config.yaml
num_hidden_layers: 16
hidden_size: 160
num_attention_heads: 2
num_key_value_heads: 1
head_dim: 64
intermediate_size: 448
vocab_size: 8192
hidden_act: "swiglu"
norm: "rmsnorm"
norm_place: "pre"
norm_eps: 1e-05
positions: "rope"
rope_theta: 500000.0
rope_fraction: 1.0
qk_norm: false
attn_scale: 0.125
bias: "qkv"
tie_word_embeddings: true
parallel_block: false
init: "orth"
init_std_qkv: 0.045
init_std_o: 0.0558
init_std_up: 0.0643
init_std_down: 0.0643
optimizer: "muon_variant"
learning_rate: 0.0098
beta1: 0.95
weight_decay: 0.0
lr_head: 0.00677
max_grad_norm: 2.0
warmup_steps: 200
schedule: "wsd"
decay_fraction: 1.0
decay_shape: "linear"
final_lr_fraction: 0.0
batch_tokens: 65536
max_seq_len: 512
doc_mask: true
z_loss: 0.0001
train_tokens: 271300000
max_steps: 4140
dataset: "wikipedia_en"
Each number is 200 + 40 x the weight over its row's rms, rounded and kept within 0 to 999. Layers, rows and columns count from 0. The size before them is the row's rms in percent of the matrix's.

# up: layer 13 MLP up, 448x160, rms 0.0648, rows 374-387, columns 0-79
# down: layer 13 MLP down (transposed), 448x160, rms 0.0643, rows 374-386, columns 0-79
# gate: layer 13 MLP gate, 448x160, rms 0.0638, rows 375-387, columns 0-79
up374,104,172,166,275,223,205,173,212,126,247,203,230,147,252,204,218,166,212,177,171,163,131,196,241,203,222,194,149,190,220,162,159,182,201,221,180,204,274,179,234,191,135,250,146,191,144,193,259,269,209,266,207,260,175,178,195,248,250,189,221,173,184,263,237,183,149,183,155,256,196,235,218,189,172,209,171,216,288,251,254,163
down374,103,240,160,160,169,237,184,192,250,212,170,218,211,158,212,217,246,247,187,135,237,173,218,176,284,258,296,205,176,242,155,147,235,302,199,223,139,162,269,173,229,179,198,226,122,180,198,136,179,268,178,178,198,154,247,218,134,238,225,190,177,208,119,178,246,210,99,168,143,191,189,153,249,240,140,259,117,214,177,163,269
gate375,098,242,206,182,96,187,166,207,197,225,223,245,238,256,205,194,198,181,271,120,228,297,148,198,118,186,236,148,210,236,215,204,184,164,188,220,187,186,202,159,161,197,100,158,159,270,248,199,210,130,236,150,223,182,168,155,159,202,226,233,197,204,249,224,188,203,191,249,184,284,215,219,199,174,257,178,197,183,199,165,189
up375,100,258,189,193,189,169,201,210,242,212,149,161,146,222,164,153,205,192,188,135,204,220,199,241,197,193,231,225,244,185,218,220,266,125,232,212,219,207,283,169,172,202,121,135,118,223,188,200,187,173,221,164,220,141,113,250,214,222,241,207,312,189,285,198,231,249,122,217,218,200,183,225,193,142,205,184,195,244,173,143,200
down375,097,260,273,165,253,230,140,192,216,196,205,178,200,180,174,268,181,182,200,269,195,104,160,244,129,241,185,223,229,143,198,183,248,216,216,122,174,139,243,207,221,168,206,200,183,127,196,215,199,197,243,225,190,240,208,184,256,220,234,214,256,223,258,178,210,242,200,172,168,194,168,143,207,246,209,217,205,253,184,221,247
gate376,089,185,180,158,133,160,205,222,192,240,202,175,239,169,135,211,167,136,204,221,207,105,194,222,173,267,187,183,167,220,217,219,209,158,263,199,224,207,176,293,173,225,210,229,202,188,175,233,252,194,139,229,189,204,227,220,214,215,153,122,237,238,228,185,198,208,196,111,184,229,175,208,254,201,137,247,136,201,208,249,269
up376,091,241,206,187,144,209,174,245,201,179,91,236,224,164,161,179,255,246,245,193,226,244,204,261,259,212,162,257,124,140,221,237,185,192,161,193,157,210,215,225,202,259,206,132,179,184,174,157,111,197,283,219,159,192,226,200,181,187,224,196,138,257,183,197,181,214,199,200,209,107,201,158,227,328,251,183,258,170,120,177,168
down376,090,160,190,167,212,199,265,180,183,238,211,234,182,197,155,177,223,145,150,221,231,116,163,201,202,220,227,181,230,163,237,217,151,255,102,235,314,185,233,121,194,234,126,224,293,210,244,131,157,207,172,210,184,206,239,95,210,255,263,159,201,231,198,211,192,237,220,196,174,288,135,168,233,186,186,221,206,189,191,214,268
gate377,101,184,252,186,211,159,222,185,212,144,240,176,238,234,163,242,184,255,263,229,123,176,140,210,197,143,205,236,259,258,227,233,227,227,175,299,250,170,181,169,236,233,209,190,235,237,181,194,204,161,218,224,153,246,168,155,220,188,258,238,161,202,184,203,181,240,126,149,261,207,193,165,120,212,239,193,219,179,282,293,177
up377,101,218,180,173,162,196,214,170,215,97,251,179,226,165,202,271,219,167,182,267,241,183,200,215,206,108,242,185,183,230,183,159,267,314,210,179,236,86,215,190,185,167,225,179,196,250,196,200,185,133,224,239,209,200,221,169,245,206,248,168,174,236,246,218,230,183,281,201,187,198,226,217,255,230,195,183,170,191,256,219,132
down377,102,200,108,188,190,169,259,232,173,228,188,241,197,170,242,199,146,180,186,251,195,210,178,186,158,133,221,194,254,267,137,202,265,202,324,229,202,129,181,155,234,164,188,188,212,229,214,208,190,183,267,229,225,270,91,265,275,178,222,172,182,178,221,184,228,175,250,154,146,221,273,165,224,191,196,221,303,167,173,186,203
gate378,103,245,222,212,226,136,169,197,130,184,284,201,150,230,179,267,232,201,196,173,173,212,218,197,170,225,216,199,207,267,237,237,277,194,187,256,213,162,160,189,168,149,193,207,236,193,230,144,183,173,221,120,204,200,238,130,224,144,265,213,200,278,201,215,243,199,194,167,135,225,242,211,137,153,192,152,197,172,175,187,169
up378,099,169,216,164,199,201,254,178,169,103,255,241,243,197,190,169,217,221,189,228,137,214,195,175,202,148,232,243,190,249,192,202,155,156,152,119,207,172,271,205,192,210,220,143,225,221,216,201,118,118,204,184,169,238,257,205,173,168,204,155,148,243,136,174,249,168,206,146,293,166,224,265,194,171,199,256,256,124,213,248,124
down378,097,206,185,191,112,158,213,270,125,208,228,203,210,156,264,264,205,211,137,174,193,173,205,239,222,142,172,218,216,262,192,187,245,182,309,204,128,176,250,174,264,175,250,227,134,300,231,198,238,197,148,264,236,237,184,169,228,181,182,275,208,169,219,230,244,211,163,211,193,120,177,195,205,120,161,238,220,237,230,189,147
gate379,099,201,187,178,284,174,200,169,100,106,166,237,149,149,185,252,168,211,258,187,222,228,166,202,210,244,201,202,205,193,187,172,199,95,196,245,205,249,195,150,192,168,210,271,265,247,199,176,250,172,233,170,232,189,130,215,220,114,220,162,172,181,211,182,211,164,274,162,230,238,171,153,194,202,274,244,196,241,175,182,193
up379,101,226,174,235,185,211,178,167,94,250,210,205,187,177,222,171,211,175,128,151,181,216,204,199,259,220,216,151,209,171,257,198,211,146,106,208,122,149,184,258,241,193,203,248,236,276,171,208,221,133,211,172,234,198,213,197,218,119,253,110,256,141,231,189,245,239,219,185,168,256,174,196,212,218,216,200,196,237,171,154,174
down379,097,208,201,237,245,292,106,234,228,123,214,195,251,214,219,237,213,178,223,181,197,164,252,162,244,264,182,232,212,206,218,258,178,215,154,196,207,221,178,131,204,169,211,115,214,244,238,191,194,293,184,267,169,154,293,151,205,245,205,229,186,224,195,247,164,167,185,247,159,188,158,263,183,236,120,257,243,212,220,235,189
gate380,105,226,226,242,210,183,110,236,224,192,117,98,156,240,212,218,214,154,170,218,170,168,186,227,228,151,215,122,223,234,124,170,229,199,159,126,162,216,251,146,230,231,153,237,202,183,190,232,235,239,184,205,151,230,176,192,253,264,204,169,240,182,164,239,157,145,184,203,200,231,247,183,150,119,219,215,189,227,144,99,161
up380,110,154,208,226,190,181,182,281,194,182,161,230,175,189,204,229,271,214,200,251,138,192,185,181,124,243,182,259,172,218,208,220,156,211,130,201,147,184,171,167,234,191,226,215,172,209,148,208,237,230,163,182,265,162,262,228,174,187,211,225,224,240,162,196,150,266,156,173,278,224,144,193,269,194,217,303,188,198,148,133,126
down380,107,199,170,242,186,259,200,274,174,223,173,157,193,233,246,164,237,165,172,226,212,263,230,213,187,231,146,272,240,232,225,196,259,199,165,179,134,242,144,239,239,227,196,133,205,155,198,176,220,211,216,207,235,189,229,241,205,250,245,189,113,166,219,199,178,234,150,231,225,185,158,201,92,161,174,186,130,201,179,193,256
gate381,098,264,307,212,283,181,219,203,184,224,201,223,164,262,191,195,166,172,141,209,227,245,213,154,202,156,152,243,211,159,216,215,166,164,223,146,169,125,252,216,141,171,229,207,226,230,183,174,249,202,243,204,225,179,176,160,235,215,191,153,226,247,194,212,165,195,232,265,227,177,207,231,155,155,207,208,209,238,254,247,131
up381,099,211,210,256,139,135,269,118,240,213,204,177,179,169,200,173,270,201,218,203,156,185,242,199,213,153,162,295,218,169,135,193,209,236,223,332,213,148,166,262,205,245,185,197,276,192,213,139,209,190,129,235,250,138,193,176,221,288,187,201,178,171,266,217,217,217,214,157,222,187,205,201,225,217,143,214,177,220,182,210,201
down381,098,201,166,180,192,204,155,252,228,187,215,198,191,190,239,237,218,240,166,198,215,221,257,231,152,185,181,174,177,214,156,183,215,192,26,171,190,247,278,161,189,194,208,142,218,181,220,183,188,169,189,193,158,155,159,246,216,312,93,193,155,204,210,199,223,295,195,248,218,199,217,169,214,179,184,159,141,142,196,217,196
gate382,100,238,194,186,166,235,169,214,177,190,229,206,223,198,233,143,142,165,181,225,136,189,258,198,146,199,231,209,179,150,315,262,194,134,183,161,218,217,222,232,270,165,262,187,233,213,192,145,145,174,281,285,182,192,227,247,284,191,204,187,212,162,185,195,199,176,280,264,160,163,211,175,209,208,222,219,160,155,187,217,171
up382,098,168,211,156,244,210,190,178,149,183,155,140,250,219,123,230,223,188,210,215,177,213,204,211,197,202,195,268,190,207,174,184,183,237,264,146,168,203,186,236,134,138,225,201,228,300,255,257,209,271,213,190,201,197,238,152,199,243,269,155,201,237,193,109,202,150,161,243,241,108,200,240,171,197,152,123,167,91,184,188,187
down382,095,287,187,137,200,216,243,221,235,230,222,210,193,209,247,227,168,239,198,147,155,157,212,197,298,162,213,212,234,243,278,133,208,235,148,239,250,189,159,147,218,241,165,143,236,157,180,144,220,223,214,185,198,150,195,272,234,101,108,264,221,207,151,222,150,145,192,224,226,186,134,250,190,253,273,239,149,171,181,223,221
gate383,098,253,239,211,177,207,216,178,187,171,219,210,261,181,256,170,219,196,209,190,140,155,156,208,199,209,217,132,209,236,169,209,154,220,244,213,117,137,245,206,230,220,232,268,193,171,214,167,121,195,169,162,226,179,247,161,123,170,222,236,259,173,116,280,134,239,211,186,147,256,203,197,225,256,218,229,141,149,165,220,214
up383,101,205,188,237,175,227,152,190,259,222,186,270,123,204,125,266,265,250,235,207,270,173,192,252,135,151,142,187,163,251,215,187,202,201,190,137,219,223,160,192,200,211,194,209,210,190,198,237,131,109,175,138,253,216,166,183,162,219,150,194,236,131,275,135,213,202,234,226,211,246,218,231,240,203,193,171,260,196,193,175,196
down383,103,258,194,202,192,166,145,159,238,234,195,189,141,203,155,217,238,154,152,239,271,147,173,217,160,179,188,206,202,246,239,254,209,230,86,220,292,217,156,161,239,200,147,203,171,208,144,210,184,206,183,198,239,321,186,289,154,139,238,178,206,191,151,292,208,205,198,249,186,211,174,166,236,152,247,228,202,241,174,193,228
gate384,098,133,211,153,227,198,217,163,205,264,190,164,172,238,168,178,227,187,123,172,223,201,233,210,186,191,189,118,231,237,201,148,238,211,178,136,295,157,135,265,247,199,133,151,216,202,141,170,190,145,209,240,198,201,226,151,217,223,236,158,139,237,158,124,252,259,222,208,254,186,219,218,234,295,195,192,166,213,205,162,215
up384,099,183,195,196,222,299,196,190,198,309,185,263,191,179,190,233,159,159,212,213,188,216,169,217,171,259,326,179,217,224,194,171,244,260,155,110,212,193,167,175,197,228,137,222,218,173,135,174,137,238,162,157,129,188,155,213,231,242,163,139,202,228,285,234,205,199,200,213,184,215,181,209,170,293,224,143,161,210,187,234,200
down384,095,164,211,240,267,183,174,156,248,205,215,212,233,171,186,210,263,212,241,107,231,143,253,238,210,159,146,178,196,147,256,260,189,196,243,280,199,213,186,202,213,208,240,137,161,256,215,175,177,298,244,276,129,155,258,279,243,280,224,243,208,174,168,233,166,138,144,124,230,248,174,196,192,180,256,175,164,227,214,231,208
gate385,105,251,226,205,144,154,214,168,223,204,239,221,186,153,207,235,175,232,209,222,169,203,184,209,199,101,158,271,147,195,280,178,204,246,211,165,205,206,256,167,187,249,155,176,188,104,298,165,232,244,178,184,161,234,194,182,200,234,185,219,199,251,227,266,255,253,198,223,183,180,247,139,101,206,255,159,194,256,178,314,203
up385,106,187,217,186,157,140,291,208,214,231,226,300,182,284,171,214,157,233,212,108,132,251,169,217,207,146,189,230,236,218,237,222,204,208,135,247,211,205,199,187,224,216,212,240,221,133,236,92,214,175,275,221,198,266,188,212,214,206,216,197,238,188,270,265,266,196,254,180,155,240,171,170,126,269,228,215,199,194,228,248,217
down385,103,209,142,243,104,190,280,236,119,198,209,267,164,144,220,225,222,223,224,216,143,233,185,266,109,217,220,146,208,215,245,193,249,200,223,177,227,250,251,209,186,166,203,202,147,256,168,232,202,188,278,208,187,203,201,201,193,240,156,189,157,243,249,261,209,189,181,179,171,175,203,193,149,152,196,163,243,186,182,154,136
gate386,100,194,291,216,269,203,132,209,151,154,222,128,228,242,177,250,158,204,229,184,207,231,158,209,232,128,212,247,222,203,215,271,195,238,204,239,187,225,264,249,198,215,262,224,195,193,203,230,287,243,199,210,190,201,232,155,221,178,261,212,215,236,238,238,204,139,201,145,231,135,155,234,182,190,158,131,197,168,281,195,139
up386,119,243,166,209,138,238,205,135,226,189,221,180,150,196,178,218,118,259,238,119,263,199,207,191,280,146,176,201,190,229,251,195,124,168,108,207,148,195,161,162,216,249,137,200,241,189,175,129,312,146,235,180,159,128,162,241,186,252,155,238,195,183,218,181,167,155,193,189,233,155,186,175,213,182,205,118,209,271,179,187,133
down386,118,186,177,254,214,193,173,187,224,242,142,176,204,186,191,198,219,187,187,155,311,179,226,167,332,130,199,173,193,191,225,252,177,215,182,209,209,240,151,171,271,214,183,130,188,224,199,112,206,122,218,190,219,234,136,205,179,152,192,184,176,176,224,210,169,205,228,231,238,201,176,231,191,136,188,174,170,132,224,194,116
gate387,097,197,245,159,231,200,157,196,222,272,219,187,226,156,235,159,269,219,193,175,205,219,125,193,190,181,217,160,211,217,275,305,232,143,246,203,230,237,253,193,214,197,152,266,209,188,189,154,179,173,140,183,191,159,145,187,225,237,195,219,170,198,166,222,144,209,186,229,190,211,223,192,258,161,180,140,229,93,196,148,148
up387,099,250,205,177,258,218,186,186,230,148,163,152,187,201,215,200,212,166,237,240,226,223,155,204,185,183,170,148,174,163,202,216,221,225,230,231,257,209,172,173,292,138,153,150,248,154,200,190,193,259,116,142,258,221,200,175,273,225,156,255,190,215,223,226,133,187,181,242,219,185,216,195,213,157,229,156,185,228,202,219,204